Weights of a small GPT-style language model, trained from scratch on English Wikipedia.
Size: 8 heads of 32, vocabulary 4096, 22.4M parameters.
Each number is 128 + 32 x the weight over its row's rms, rounded and kept within 0 to 255. Layers, rows and columns count from 0. Numbers have three digits each. The size before them is the row's rms in percent of the matrix's.

# up: layer 3 MLP up, 1024x256, rms 0.229, rows 252-304, columns 128-255
# down: layer 3 MLP down (transposed), 1024x256, rms 0.0558, rows 252-303, columns 128-255
up252 109:144058152120103133105150194075132152117118035125127116124148107169178085132160118133128091132142083114134121155141082133102118153154116091120088174125141090101173091105162129137085120116138176131145155057135113127099185136162076142089160136160156154145103124165133123178086120130182163127071164166109125106128107086123105159155058106149151119189095146076123187135081175149082087112145
down252 107:157058182109181146141130098107133187075111064146149150120051147155080141117155131138176083109168150147106195159115088100148157183168163095072096142132117130093152144133106161123083073132189118152109110129150169145174170114107131146135154185129161182139082057071161097146083086096106155135120123168079142141072109156099113094135077113133147122163162161151125169069103122085143070206119
up253 103:113186168088123104131097139109152161110119138104093132138192121101100088171103114165111123120174091062170166139109132115193085153184093156127113135141143131082144088145133128146098071060099097136124100087119086115131159151089187136143141177113042162134102105159139050143114109102111141135131149118183078085071127099083168130136083123032135087136148139147097147181134098145106186145144
down253 112:115116090139143181106099086132181179106160103141142108105132148164121155130143143171038129058154191096126082118105082112106091105133090164112139127146133135100094179148170175069145127119090112163196083124101173140154106089153109156115130179130150123107148020103129095136109178097094177129130141124132103069136122151096072171141126115059122168141073156121128161198125174139096168134116
up254 121:123184069065091083122161136119162127138124151118125177089095068170128134097115115171054093132095156146099127124149143132049132157162135142150121165087149108125142100089100152086163143067063110124097140155131100163151097162138120106088102158121068108136096125187110148131152089108117066126149107113114122107112107096151115169109180095193159083106215168092124117095123170117113153060087
down254 121:159149131141076172162163147090100116078138166119156102145102114112097140116127128253107133156132120112069190106089115137133094158199133173143084171112130120158116102044138121094141123152069107132109137139168135112151105165163105099141167090120132187119141112196142158162089166145119105082123090151144104065195111130151174157103146115116116188072087112101157137099107113114175169105102
up255 087:091138091112125134132118107160128146104100141112184144100155112079149138105126110110105136183156139118125117139172113101142085146162126062087146143183149145126101136109106146119088109198151150147159089122095119121103145120180085115132127169151194079139107111129112108110090137119150075141160133112172147173117144139078166147154141193139176118101084101132125107164109133142102120184081
down255 076:120129148168032143114110096103090158186159092158114102094133148126063155186096181111137123103086133192109153117104083108122124119189130100073086129156152140085125146122109121106080192111084109129078083151097181149147079125136111153101114139115098132159139137213123169124175129086126081180129118101162147105143086141166089169116192127166120108138177112114046137080085127151137140097168
up256 102:089134152127112137195103135191137156083148120043045102115109075141056107157106099187142098125109113120155110162123111126129085162110107132147096134136111074110110168099146075161139158106103081198108135098123148110083115137188175140107090190091128097137152083135090092170087094129186157183093122125149131092131101157106187127140148196069095120182100093133075113160144146152138094169129
down256 097:176125099177168106125111118136140139156120113071162155087132179081105118122157133177131188143068129101129119124008124103077103151131136109093089133062098152149119103171110147126098100151145060081064106173121143135141109152156135186122105116130113153133195127142145121128100126058160102097129097106185122173121065111139158101157055153118077154137102099121067110131107142128147127093148
up257 072:122154156188101116099158119100158133103116158170126113120092132076130204137140178098056099128104146057175172127141111139121107128135131121156136105197091088102050111086090196094158161135149129156111182129138087133143136123141096139089116114108171154173155061144132083076149138111117134120078142078086155094126100149188085136101174154109145083083171145184123142087141130139097137125127
down257 073:099131151143171166153143117078111189125172139094183160121174117150150142153089124091133167119151133114122134135114142204130117136128071179092135069115150111169071104107159145116120170152158068104147092188132095129186175143115075161157113167104183107188133147173119147119125141109155115102072137114066144172121067153180089104127131201124155121102160120140132129117096127147144135103173
up258 092:130123146141107072125111087195127084077134122150131150110140137072072051119098156156094106172162154177156120121146177111146089147173096145100142154102118100119095124171061140156138067112149104080181121201146134140088236142103113091134100086094091147124131163146144124121130163177131112095166112152147100183157095115056132167123095129147135106178039111145174154051089120088130202144190
down258 087:071171134167104076144082158127131117119090136169110167108162101162083123125122139118101112125101149102141159108102167177120121179108135109123071135066117107122105145143081123116140094135184123088154109150180172084102110128176135186151103067146228075112107107152106068134103066129085090169101139182141107136116120125155143100090166137109126104179136129096145079104100148185133114160121
up259 131:148107134150092152126121130095123135114150141125104073084175181092132112131124052148152107124181115118140113183146152149118104084123093160131158133109105155137138101064102140112143117129133198165101176209155112104191136139121106063139123066099122183169112104112163105159103100167178126088124140138123159094131094167078118145105123164102167104116177106143200131122119128137149064144133
down259 140:144116081123093149138113152074112175109141128113060103179183219107118080132136109111076178136185087148120130179138071133166165082066146145128146092188105134129149119104117143097141088157152212115174156156089103141185124133121093138088113071111098085144177158118114100177113096146119122178104161109153131087182120110155146131160114157118117169136111146056102134090137077224139135085124
up260 102:149104051141099076165101136128090017100102142144169100150126134076183129117144152096135101120135086119113155209126152109143134129176109143149201138131134112104096123155120150051098161130231145107158089178151118128122104100112145136065188140095159126163095127135093096146141151107165102133156158127147139122065157130140153107125118139132139110161171101113136131175149126152127141108163
down260 106:136122149102126105153147154106189143186167104114127157117091076125088136084139154132141113099108133154151124073148131136141072146147160161116094134126117138103199126146150093173195112182047132146102228070121130152110123117154138124182073164168137129101166151065166181119152137097133108097127137141099078130162087126156135100125167125115149150122106147092138085114129073088055112131100
up261 089:105068174105105108182114198160096123136124131184111103130105115160082107139040178130101155119173061132149166156119088158122084132101128191148111162145157092136111119099175116080118145118124067153118120105091142189107113163057141129146071081126145141138134136151172114124105084086135158136110169123138103086134058140092119177096120140183179091095162155113101164135148052128161157103116
down261 087:141104198170077163126118132104137107171084096076143156233106124136136151080154124112102131070113124076164145120153138101116155175081135116160141134116173085153155100129179102126107127104199088135134111055151128170096079115099101112126124147150159075161105136072126127112129108132115116154100043171080169169122166125117102188062141154105107156170102099148170159101140125138111124126075
up262 100:118148127175069134153127148107149097121154139129130145113138176174087124080136170117143114096123114177076187138200138136104142122148078097154202141130078154116204071102132197161091131187160069150111183122104130139104134125134174125148153112136199088167095110148075119193186136141100123192105127139121118101104083071198145101090167135152113135109130156155083137079148167136138117125186
down262 098:105128150200126112105159085157105104102105138142213155106097191154109156126090149133095050068113120088095161103146116139106098096099129131121138098092059104130133136083135073155169131132151150110159130144179101103147180126124119131198103147144137129060146167055172151115130121142114169175153106104117157072169158150126123163105159076190096118122070153147081126126118143109093186152168
up263 092:092082123132087111072067146167151142104091075145156182107115176107159104109072144106098053123176147127148207128114154128183085146147089148094119095097171112118089121075094141155067147113090120110116115136081143133122093131127081182062123110126099114116108141118094152157129155145116133153178160106116138106110118107157164193147124141118167130138116116139103139131195125134144093075115
down263 095:134083143134124127151095134166138160124159149077091130132115140111135092141048187166129090125102122143171114100108131156179149154106057121119120178167147135184100127067114115102133131159126178107073113157145092156105127129103119136114118155121118149199143090142155100171198152125102118103117159130098111105151109095168120113139197147135139108132147156104104119121136174121156149145155
up264 098:084110165121117152067103129138111146159100081123147151133152153143136103166118085177154131170143111180133069162122157152141130155153152072181121116097114132147148082091166154176156144064175154193122143113159155154163117178101135093164076126157062109120141088066129127098092133128129116160132119139064133151137157110135124115132103162120145092167194135152105079167106058167126119106094
down264 114:172116139168159115118170110119178128074096111126172105125145183104156171141116119098169158106154106129157144099154123192091129101150224139124119162151065202071087092139140145086132162099202148144118066136154118148168135138107142134119134127142080150115160113077095095070111109075126097095110180128080106155103162130155150094166120136105127076123045176135176148181118147145112121093209
up265 098:178122158142126106081099145176134062107064088166169152116111172081139088138102113137120144117101124092126152054121163146133100129136124067149186138166088124116109113105156146115155143144119107157087140087111130126144095120106113115064103182147105136161159180112139126078170130153186119132126088090069133123141146137131156062150157095121118120114151142150092150170123108106127155173114
down265 100:123127152150166130126136120151147135124169045117130128138135112128143100135076159199143168165073142168166095122149134147102116086171122154119152116136135131199125113185156191149084115155111108107139153134101167090190162184155190097059119146150072093174087102188114174131207052143135129128092163130163075124137100093134084102136072116127113116104098119124198173135075175120096116163086
up266 085:084121143120092116162108047122194115131116121167135098085151070158103193133104095131106113082115085086139104130122170182118126159182167136149116134144158153164158083105184165073078118129105102059129128061120115123140177127156174179118141129105134138167117115054088105168154098191124121131117119069154163137089135133139120173143125115154099137100124121122156121185117163134170163119093
down266 097:101150134092129099165142125097123139106166101154150103106136152170152159128120169126175165109100127124113152125173115102116129164061146122100117113136116178152114138098085139118138116096169068133151107153064155123167153176086130081146080157087181080113167080092105112138099107086137165146135135110138110127095109168165070138145118158052139077159140147124100134161189129144151216138110
up267 105:092155125128125107103145073138095105158110133071107119141117103152116157199119100075099087099166144127117177059104137100136147176082166101114146068141163130145096095139164113119129104103146121150142138123159113143113145097128075129123168121094163120067161165110147105104134114170164106123138109078129185106163151144038091133109086097142161105109171147089141152111127079123120095092142
down267 123:157143081078117101135130111056120116098159113104087156134143124148190159150130144167175118136165084093122135121139174197107169118110204117127105132102123160137025197067135120091167098192108112180113135095159140061073120071202109102187165107142093112071097123159106063120173079141084174130134077137095122073116144076187170097102138123137122156129089050110173143169156141114084108092120
up268 117:144107157134181096145153109088121080143161127169148136128099119143069136122129128137126116125094153068079122151087148137142130141130106173130168124109050139109155137133111161190153116154074101157109094148076138057182155154098174075133088154099075140131094065140146163143135151187194147126149089085092171124084100105123124116121134198108208105106140094184166138127131179170131153173061
down268 118:136130081194166113133145136126118174155121155136115151136142170151082102092163111164169147113122139102135142068107091144116073106087140168160194078162140138055157137112101139195176154072085127122197182144063091138141090143099135101119068121087123123104141177105145143173091127142135200150090153078165079096133104132122104119145173161105113105096120149120167111106141139134111128141102
up269 096:110103089138147145220117109122107089095123172108120162118099192150163084155084107133166168194071059114155124086108107134123114047141092118108070148078172083132186194151115126150153144127041043093152124123175197175095170141074177175107123144085138118122169124140116059134117132101121141149130156082136103100185131128167109085130143097126189077081138126142094154167151123135144141137109
down269 115:170119125119202101156171118134086060151139171122143157100120128133123138100110193152045122121159094126158149162124146147159115187106134085150098141112079104118167196100111130172103133129098117134128166082091180165081093181101128160145173124124117114160074169099129074100149108114101183140126091108138114091160099147155131168169120103131130117109134105124146139201088119176125112107097
up270 109:130098080173157086161091096116139162179143102151160134133129146128173161134154118125164152116135097157145097157122196150134128087154185107159205180127166126135127133146137082116135162144126159142149145109148106105090128129196170070121148119102109106168056142125154118140110151079106086077143119110173153123140122171100150120091097096128135137167151165123163183178120090131101139136124
down270 107:138089145158122128129118140083168139095165159152132155134109102120128144122150099155155128122161136165121093162138151117178151067091144143110203159146038153127051072138116133147157143136159051132122122113195089083098119121122100131119133189169161119110123088134136131089172127135092115143135125154123133075109148170171142105083140095146142092125094189068157183116157133129126145109124
up271 095:099098090134142186143103202102132119114168137140109129155134108125093140146120142111164099149101111122166149152157172197118077147086167101134136094142143127136077166101165097129165120121103086085136129119107134124116101147118174131114077177126110138087131118143176124081183187125129120104073161190153131132128121164092173058183131172074138157104140177104116063109147147075137136105185
down271 097:149072124125114117161111129071136135156126120091146113121187093130164122134146109165126116182137066100143109062089089120196119133112145123079114146171167138075102087111132105116109104174149147092090122110130113193089155143113121095159073077093094126137150134146131106138119173122101144145190132068063124128113102149106172125117143150101125113153044069103112080148158181124116182163104
up272 091:148105111098151068104070154089141174132206018145120133128124180122132139103145157104084096147123134140099220091131102100078118093161140164112160174070122111094148118164104136151163193133121093135103082140091149136167129175140134119125129163153121121128107128074150122184158165132134129108160157148113090117093113075126111072084176119151150125132123109140178094113134079146179122144116
down272 109:151161112153175115083134145150115160150097093146146158132141183094180127139105080118112113106124162149100102128156090143133144134109117121112124138102123112109084087095139112138145138106184131068121132184163178146100138159194138107147149110114117130079124074126153189135112095128157183145150110069105167151111112147149166076118093089131105082124120098185152112148133108117088128152140
up273 104:121091141146051108116143163094106160121127153102075156107129131120086122089162136147111113063014169112139082136165141137157113119141148076123100098137088113141136111154102102154224143130119134115110163093113145152080099127142134111128136164167174154210151144077166173134084163073141106112119139143093152172085114105095107076141141138112179158119187143139179109126125125152147166085131
down273 121:127134144079129132148135145084073111129124109091150107098117164101089180107136093151188133111170132115171161077096116168099161080060121132057166084085166093164115098122143108103097086094174111116157152133117124069131116121159096161164147201072095163072175085111140137109102102055091124086153123133127094187132165155101136116142106136058176182146073183132151115111119180152101172154153
up274 106:163129097114112113186137118148140088077099099126104130109133163127136192099144153106118145184083074090133184080156050148130101116123154149156110087160155140097088171123078163132205137095121189156115092130057107117092045092096113167171106113141144160200157131102119097147133190051124156113179142138169178091174118156093087090137143099146146062083160150092130156170103135130092145138126
down274 097:111161126089106155173072187129070127069178102088098106121064136140079145158107161113142110124107123084175121105123147150161123166109152157125105042083158116121105135123128127125124114082132125116096095120161147151194129111156129145147148104091201100128143106137147091124114100169138157120128160134119092127131167113174157084129121198167116110140108121121103149168115152101090182152150
up275 091:157151105098114102074113169079045063111136077156091107130123085076108173091142118183140121165135101134112167165137143128146086105155143151086073140135102086131109123120134116133172136169139079125077132127109094106132146148108086120142092112138077102089087131116067127129178099173091086126122160109118167108131128153141116118094093122123127077120183052106149064157095137116106181128207
down275 081:067095125124106087107109116176157101082145101131128191140127097165093113073146150089121158149079124084121150114164099141153133160156135122128168117108107162166088082151105109137118131091173129164126043134113078159069161101141182140127072091090179104114143126113143180142093221088139138103126140194147130193125113099162122191169117147188148169155102118122095118052169143063139117125027
up276 087:106062137173143161213105122133111160147087090135133070125151142166187155101087156155175097140102142162067121186067106150190056139148068099130141179121137081080098108155132191083158116096157075127134136128181101162144090123131157151080162142123140160149101109132148093130138102123138176111127107120164125131137117129113085096119057160110194124158160111123143083123194129120097089091115
down276 086:142099189167150156146147129136150141083135077168138138113112140091143103169093129111134139118144087143169152130139144087070097119103138161105131093126142112087119154151129088077085127094083122090126157052152038082089143142149157108090054104125163164174151162183172091120134095124111164145153166092148124169103087079138128089098094136119166085183160148165119126146097170141125116110133
up277 089:184081170157117126067082149110117069105110133160120117157120148141156150163093106109164110173164170169087128153123088077137077162140104117107148155149198158155138114095155129077101133165097131129118159083072103154214111141089085073149184162109135118167108115090103074186112193084113190149124175093106143186093139102106186113145108135166099159152150052092168114132169109113139104197107
down277 115:161153116127111073120162111177150174112170143114098091120134104156158116101096157103147135143128137176126102152114143134113128117140118133162129093144093094145079114183118185174122029115160119104096104097145152101114074123104048185111147149107128136136131101170120133134135111139077126141100130097125105158155144102128159159091150177073162113133097155090097140157152192144091163129122
up278 127:173120167067118165121113143112160101166158173121147166103125144112117150145131133178187159129113127129099176111101156143171119163178166125115194117160111116111144078163115152085159148086131156073134112065041156157164052152139126097150116101133177119157138143157150156138107142106170085162162105153168154149050099142150137116148129133113180162136134115159112129073142137108096097122173
down278 114:140137138074168132117083084075089171155186158095103203096111157159113131154177121153219147129086079067148143136093113125171091195169149113166139166104156115143169093144106144146141105153105114155116155098129161086141096116087134130168125130105169134123131122126113186141164100132148076146168169142140095112123120157120126076127129112124128179082081042144092151106151128171150123123119
up279 112:076140091118101112136124130073105114160085140089104107157109082137167106112186136135107136168112064133129180143131158158162107134138127103131102079102176096132146112109117117126123154127180098107150128169095167122115105129161160127109109136111134155113138129065156108138097145114181038137125108178144084095132108121145148087126122152112141101093184160155125146099106140153142106072126
down279 120:122123146133100083102149079157174104168152098124107138170111119055119155121116157145156097146154170125145187218105146128134126136117116141153105072131203150157179147112148148126119136172129125055153105169133160097086131086114204197152107143091138153158107147127133140151119089110092098134109184093163082052134123139144139101119154158118150114191134081103124145135122077116047130062159
up280 087:165090096161088131107104095100159119117046122131158090106112111086146160109074089116132086165111130144098181089070139153104112154155104135081143116089154079210121143102149093187147121160112171042177163137085107064170082125096152182132136158149187161042087078164123122137145103091146123149130127155188143107120217120139148109125150090120163117111106185097132150126133039146139148161107
down280 089:158117108148130092091177137164137140146109150084152189128124114172201120095117080132105123119075113159133097159170155104171077101158100157128126089119121081158066107179117076147142111069133099104156108157155163127150098084157085143174158101115123097141192101132142175132195150093097185151146121133124140128166100163101105093158120151079084133114117140158140130115135167147108136110192
up281 078:140085084153122153145110150121129163133101082117154087081146160174132173127073138179176140190144170116153050195109138120136116116118122160162182153189116131167150089116089173070086125127118142128129115100128153136174169115140152094107066117135112057141147071113138086132141083114152100144157103125067120120135084104099182116112188205197126131123132160104131083115115096072120137138164
down281 076:146081094128098098100163154142140111103091138081177103168106140136080091096073084142110110158156132164107125162121088164118145132114169184158130019127145136119105115108134108099157085043183071112117137092137084095146150104115180156103116116101083146141098141124080153212177123134083099135133153142060159136112095080143088132097139152128167138158189149123160145154161059033126135156157
up282 106:085116129103186123122148119068136110167091173156132132159146155123138108163120145178105159167109108120131136142098135143162154104080105174128166102081149137131118101154138122120084166146100122107090180123149120160168077159140155137051134115167104037127088133177072147143156111053125129075141141173131168145119124089136121137080101150160191063141146084099135127068066177046162160126176
down282 109:154129156148167138203151174155095105158152147123095125135082121081193136124066131126166155118104113115136105133174025197127229113094126091102076089088113166150108113141162126110177136155109100132105122124097111098179156106126139126119138121125136069204100137137152142149098095104099103149090120157167111146094181157123140192178120120106128114158130171088159111148098148120096129159121
up283 089:148121104166152101122119109155157139162072155119132149181072144084192073113121142137150119129068183113177122132137143180156055168144145202130123113155116139125143135142148104119095077150087165140115117166166105107112118107156179126100119120128137120082094051142113111019149128072184117151086110154101055128097143155150149112167106139166115095168163163089113038158163090127106058095116
down283 094:115103129136111113078155098119162205097138144135145139127074201108167096104126160087120092094100132195132130147149075114082116158087140136141134082120127103117041104142116128181129101132143099092135168141171105113165138129106155170156176163094146120122115115142188131141149106146160155190151094147126119150125116216178127168130127130148069114095099111113130153180182189121080121152140
up284 095:100099087137114135105069123064168117145156159158094153109151088158098134129155120165193129084190123127067123136182094136135127139103165132103133181054134127152135132167108110141133057085089106182130136087141177133138100123139129164096144133168117150138094100102135149127159096122133134100081100068140136223145090083133095167129142171130095152150105151091133099099136156046116098115081
down284 095:101131110140126157134150088114116111161093155126120102143135139083156149172130112065144050134165192184154117107182081127119103142092160163151102183140119226146120141179085069102148121139099125194162183123151127103117114131132112143121073096202128135204112135137139061138119175122107118167112146146180104181089083069176093142137125122150108096167116090159121128114142099081128057146127
up285 093:087142156114124079144104077170129119127084102173178118109106106133058158104124066166183119133143154142144080164127173163140159119153087096120194134115166101127203090213060150153144144210060101162123159128118088131176134071114152090130136157129167074184123146100130109161118146117119141151187145108133128096159109134178157100102124090135144172079180119137191108148148166115134086072192
down285 093:147067121104163125141101188126141108132134141194159159142160099058128142095183159151088096079126092166085118129150163167115122143066067103041186123185119132096123132094152130164088147107134132150142077132161157134117199151074155095110136120072142111079137125121117206187138053162097172173134121073168091119142165078150133172106140082115142070176131125121102153131149079105084062078118
up286 087:129141124151152176137150149204144096182092149170121157132137178059148080108155135163111089099169099133138146081129148090131166130134101133180139186084108144096072147083117138124096156156056109121132151136109119111085131150144191131140132095154143128099128149124162141154107127125148131121162132081168180131056190140138139112156123176139092093103118146111077119125104133110111117132155
down286 083:182071141121194130106141075118122118159056166127182137217142114151121091164104183193140157131155150130175125191120099133136137146148152161156132054099087180156139128115110108144100144136120092127098142101102163122118104121142126067092103103074128130118172103107141200101142138156162093129142123116139155081083048128153119128134111101120053081153118119140142112168077141161142162121123
up287 099:106166133110194161169121180163160118123118147169107134158131113149144162141162074098129101151124180166133112105102106076136085156125129152131150122144144145158112124125178139124125137158117105160111149125077159123125172116095104105160160102130192072118122123127095117109059049098186116153133128255139101125133099166156119098151122108079179160100147149113117140099170103148178160100124
down287 100:117126072090102156133073069105114117139160163143127147175082165124123094193092130116164145133156114122095098137159111061118093122130098156158151086144143070106164114155122131131146154159112143145094127132094177121159116112153106104151116123104148140060154131161192141106109099135150118170175124116086136110165060086128109079136156111095128117168119112102151089129108118090148113094085
up288 100:137116110122164160150110124164104099119212070143116141137150097085134075132151132042075189140118152135083122138098085096133178187105077100141148160059168109095136120143162120123182139108140085088111178085139074123096162122106113102172149113107058034153116150156113156074144134124135104156072078124130162163159159130126098098121100180108153127170069108157096109142132110098098104163150
down288 097:189154131096123103134090133049146110103121081125116106135134084143171124170129135179106138137167159065083138123173115155165177122124116147169103118127162125127101169118121153145108120129171079122112047069087110090126109059071128091116162130087219148104107067162108115131136095124163155144164167107113159077094156131140101125165175135064177141144114101158107116088075117136113140115218
up289 106:070102169181113123158161157080135097157126077116119202158169131186125097104170104161121166095126058199154101109164102119120143071115117131113139172129140159143122089100149188126155133140128131189114129121156166137131169099146143111132109128119147079153156085139100170131106114112179136086143112058116136111139077169109106122109204163148142130147083122093090176147123133133076079114128
down289 106:122126120176082141104170136097152145113099091088170132158149148139122217166168118152085141077130113123126145127162169119145099086147092127122076136163177159125050084159141097085134160173180106177081126120149134109109180068127150106172151162115110102157071115161114121152114120081168091099138102125117086131120105116097115136208156167117114158103071130098116147115110141077153053164130
up290 101:149136094115162165102078174103142083181163093160139150097103117158097098140094074111156116149106097105135071077106179159170142166124096175130122114172083146096168053118110039066110141141148122135137150073184099127157162162130131135072127124177087152203108126102166172097193069118150065086114168120118174135086098114171174146125116144131123114078117139108097097149165192077112162111159
down290 113:095160102124124143144151105138108094186107155105188143150109128106112157127116115101071136121036148173107155207094146101143112176113126137185144108046103174129075172166075121112178139131083160159133075124095136171132156104132127100166091130124192130193121182166137117118079145116094149124157137135185140100101056156072124071167045097157096135095129140098167105122153145083123124099107
up291 084:130141113133135139092106127140121107077152115147185121140059074147165132173153168087089078046182148174155143116173079176125174104178115117154092125172093129127106120142079146181071171097186192114077072148151130155058164130122159135126135120114088209149191111133106080164144168102052134122096083078155135077121120154152089088115154062194161185131138123117133095100096104134103149141163
down291 076:118130176135189085148167108136157162138162092109027103171121103148173197145156126126091133114112074142170085085127131115075148134162162140147157088113144162102184121118072030108172083206123101173129129118089115116134095106127173119101107098147169136112141156116188096112088182171147138138126159119063137133196127217155156144136097089096109113111110116140148120108116162096123078132142
up292 088:130093134140128124212074111148119137123149118136144226059082145142106095152125181151101176125122118083151093108132117128155090121101101144182112150087111113105130141148122090163168155133108063087146092092157081202118164148033116126115117182150178145086160100132192080130161114204095106136136129106139174066095111112138097057126146167138151124130141117130072156163159104133133148122128
down292 095:133145145211180119144097135090113068143153146105140116087139187052114062129127143103177160087107130134135155092153109165108075115082113113124142126116082127168108081141095127167070088115101132145098113122127133151151116239075133141094091124092149111128161147170107088126183079179131183145113108161177152072107118137143105133132111098091169102097037131148048196152111151186068128112130
up293 114:123062180117101158107169113155118108096100163096171129109076147103178129158141084107045073169173136128140146117114096104130162115121110108157146110092107124145118136084094112123148153088093164117086121133136127130117220130196162144107121055144168098125080127073130086134072114061157119115139037146108118157152133160116106128190210164067146178092096144130176182129078109044132142138123
down293 111:078099117101094140143125118131155144118115160133127122127192173117195139164126120115074070106142087128146125025188147123120158079138163133184129073154153149157121094177139105169163113187144127154129094115136132098097145131129078182085145076144106109128182102147168157138118128113090160132108147223121149099151137120160156118121114158174173165160134158106093098129139155109112135206204
up294 101:101075111168130160158103156107090093092153131083090134145158184099135066109041053116141112174120095114187159111134092079121084088113202160114137135146170161201181061089178116147132114143123136146117115138119116147126071147101159118098194157104180093139102076126118109171046117123145106099119144144067129159137079118087157098121160137177106173173120133125086083114126132092081122128147
down294 107:175067110154136142150110093124149073139131157124144149125111164125145063084141075179054148157122112121103168188152104107099188129094161146170125108151183077127089129170222115103140093174140103172184130117083157138140101119093109142063139117139165116108094096130113111181093120130154133161136114072090116083127030115102142132166138098170114167148185121140105132145127061168179091067099
up295 096:137194153183125129161111142162161168221088123085136079136123133106167113089162135173136068105132149166084162098122088164161152094122138086143123121040163075202126144160198121107103110139090132125142112149173157115146151077091171162073072198114127157141084110139102146083106149070121138135161154126195170124121145129103086132074143079056134100108133122128095122112143100148134134198104
down295 100:185108108066114139085074118149031139097155114080128130150096125153093125127135139133123149126147155104143149137099155156116150085130194137103091121086113144087114182106171191095148136151106163101115112125098123112103113094188110148158155127117147117106121102150147112176082074147150093142122145097115100152081142114114172093137209161130148061114137127153146129171118154154091118137127
up296 010:075178141113174182112101103127151121075116158127153103074120129139143116146099150098102175086104131172123127057111113095141114154165123145086142129111117156153173076132127156168111138238104114110207116076129182113107087117157151138125201063154128144088131083110137131066113087114111039159100096143099159129113142091109158120084135167146141137153055151125095109093142092128099150109114
down296 004:178103133140145062176169111102127145135125140091084070159091174096124130097202105108190188165157081105130101094101119155146128164137131142122098080157153171097097122109081143142074142145146104177071121154079188106174111128117132149178140183125175213131203090130103123108114097113131160138153117175178112118146061090065202083150190128130100134169153059168113141146165143137153093127115
up297 089:164088086073126067099115175163166153098171111193103092160133115157086113115130133133136124097105124113169145128134079147101122117156141090070157152086100157142135147154088136147151139138162152091105119147091091089151131106127136072118090156112157147113181161086126105095114200147136136117100096125180147113145159195125124088131148111159154137107115121181098092181063063116140139066194
down297 090:138143093143159145117142144080149141153102166100143156016144087072158119124173133101085187128164083130159140108162098136122071104120152092137100143178165108129144132086111143123088212109091169114153156176095080114110113168131139067104178115070130126155136120113115091143145143145169137076129094089143112059133142165128116094126152160144139191068116165132116165158126151105140080154187
up298 117:108093191094099149112095139136142141153210140110082188075157136115132121129119114107160145106130136102119104145139106157188076103092146089132125166055121107143152120084061124161139183061122068153136149117122097105160140154122148191105115140111133127157140150153146147179182162116131139101126109105165151086141145155196100130103096155160124122198133070144158175110133174084113104051084
down298 103:115040115120161133134158105171100163160104109101136144062106091121136124182191162099124167128168103097161133124091095178166041082122149064169075183151092106150177102152082124133137123086088149129156140190153147100133175132129151138113146133083143114122146174137125101144136118115152136089109101125142175163108111127162119167144157184120151099154118076157162138146103080139184047090080
up299 093:131139154121122091159131095127169084190159145150169134105189162146127167153085077054198101115144134156122137138132154133109075115094111086143179147118122093157123173121106132137151137120078135127127116086136098119160101115094050130128130133143100093161087101175184134144135093129077111099137126155136095129160122130089097141118094136052126117138144137132140156134149151104082124082114
down299 097:116109129115138122116129110098183084151122151102157141144131187198114127170117164158169080114109122153199181086134099130143095140187146091194164095106134100098120088107079146167159129162082085124094062117182122130142119131108155114118195175119156080195147102115139165133131097094101127071118161172108086109154146117141142110077143116127127118086155139145109158160124196099153100120140
up300 117:108130161114197128151115074162109113102187117117145105132068145119158098090138114074124146133109137054112145106138167140127162135165150102129136086105114147130109127103119160156153093125119099157092142069103110133079052100113101145171153154145144112136149157147132131163100112132207126155096150205112140098079090163055128081210135179110171147159105055168112176127118129092107054147105
down300 115:167167103112168162159132099112076187123099106148078057130165123144110111102126119106163157134124086149145147069101130138179201136095154193103174148142130196178079102135152191162174125093071128143062143102089160175134109116077117185175170126099164135092186134124173117118111143116149190101075144172104133092096111155099129124124105082157119126110069080139092139151092116131131147139121
up301 104:141120116147160151151101107135102121174085086163114056153140157170073169103119173136131130176159120113120116167144157153115069144153174125159180136121224130070105132137106102127083147138156085123107165130083141129171115147130104121108127142122141178128094105074185101138120093179209147088117134187163148122125085138154161154143082129116135124113164118083184115125149169093124115097137
down301 101:144116121084140121075162134092153097188113129192098198129128135090158112116140079074102080138185089140126137139152174181106165156110195073115203124179166098106124141106056121129122095136105140178118078120115117158108135131131115157106130093133127124178104101106130145133113133151105165151120085138124161160147110065212136137125142142135117151079082086093174141191147141151182157129193
up302 102:150141158172072186140127205169129075117105129066143144134136147101136134159138111036103143101114109158125127146107123156153075102101171148170114123117109099097056108131141117193153153164151143093105147110177180128118105121109102112106120120140056103186141095148131120117145143144130114083048129180119141148136075098149100121141053109156090091120143142167144146155094156113098102123122
down302 109:127182123185107123155114069167152126209117132099121165084107115087145176090132091124166154155124075131122150160131130137173120127130194152177100198094144139196185119139115149136119204161086139107140119153159129165072089129127143084116154127166109176123144098151130147159148155145073180169087164106108130128113084155198138127110095133170157115138159125103079110165105082074149120115152
up303 092:120130122170178108121143139139104168170171190109081164152117132145157138116182084134137110090110111187142104176174176145132156113142058095184193153141051121122153094108113170101147124113119132150146137119099134110119148148105115112146130096115129109123147095168159104124125161129164092079119222126088097117188161130098103184167094088127139126127126173150138093120193134122087126129158
down303 098:091108144130239109128112129163153135139125155113113099133100050160145131123165033151188113129079159059130127159144146084205129168145102098187146181136097114095167162141088103132101130151091115107092086188112141164228175132138137103157148119172105156122111126178156155170085094141099088169143130096159089130140131102145142181143127101124134116118155096134128129115171161123142141144113
up304 107:124060154166113119126115126116110125177151109186116141081177159126121146140089115092076114108108139146130153135135128185067174099114203165114128116097174155095115128139090119094051152150152158118096167147122119135077114168124151108088123202073184113062084079086198151207159119156150168084162125118129129115113100106141126138104189103068142102132121095163156178190171086112132056127090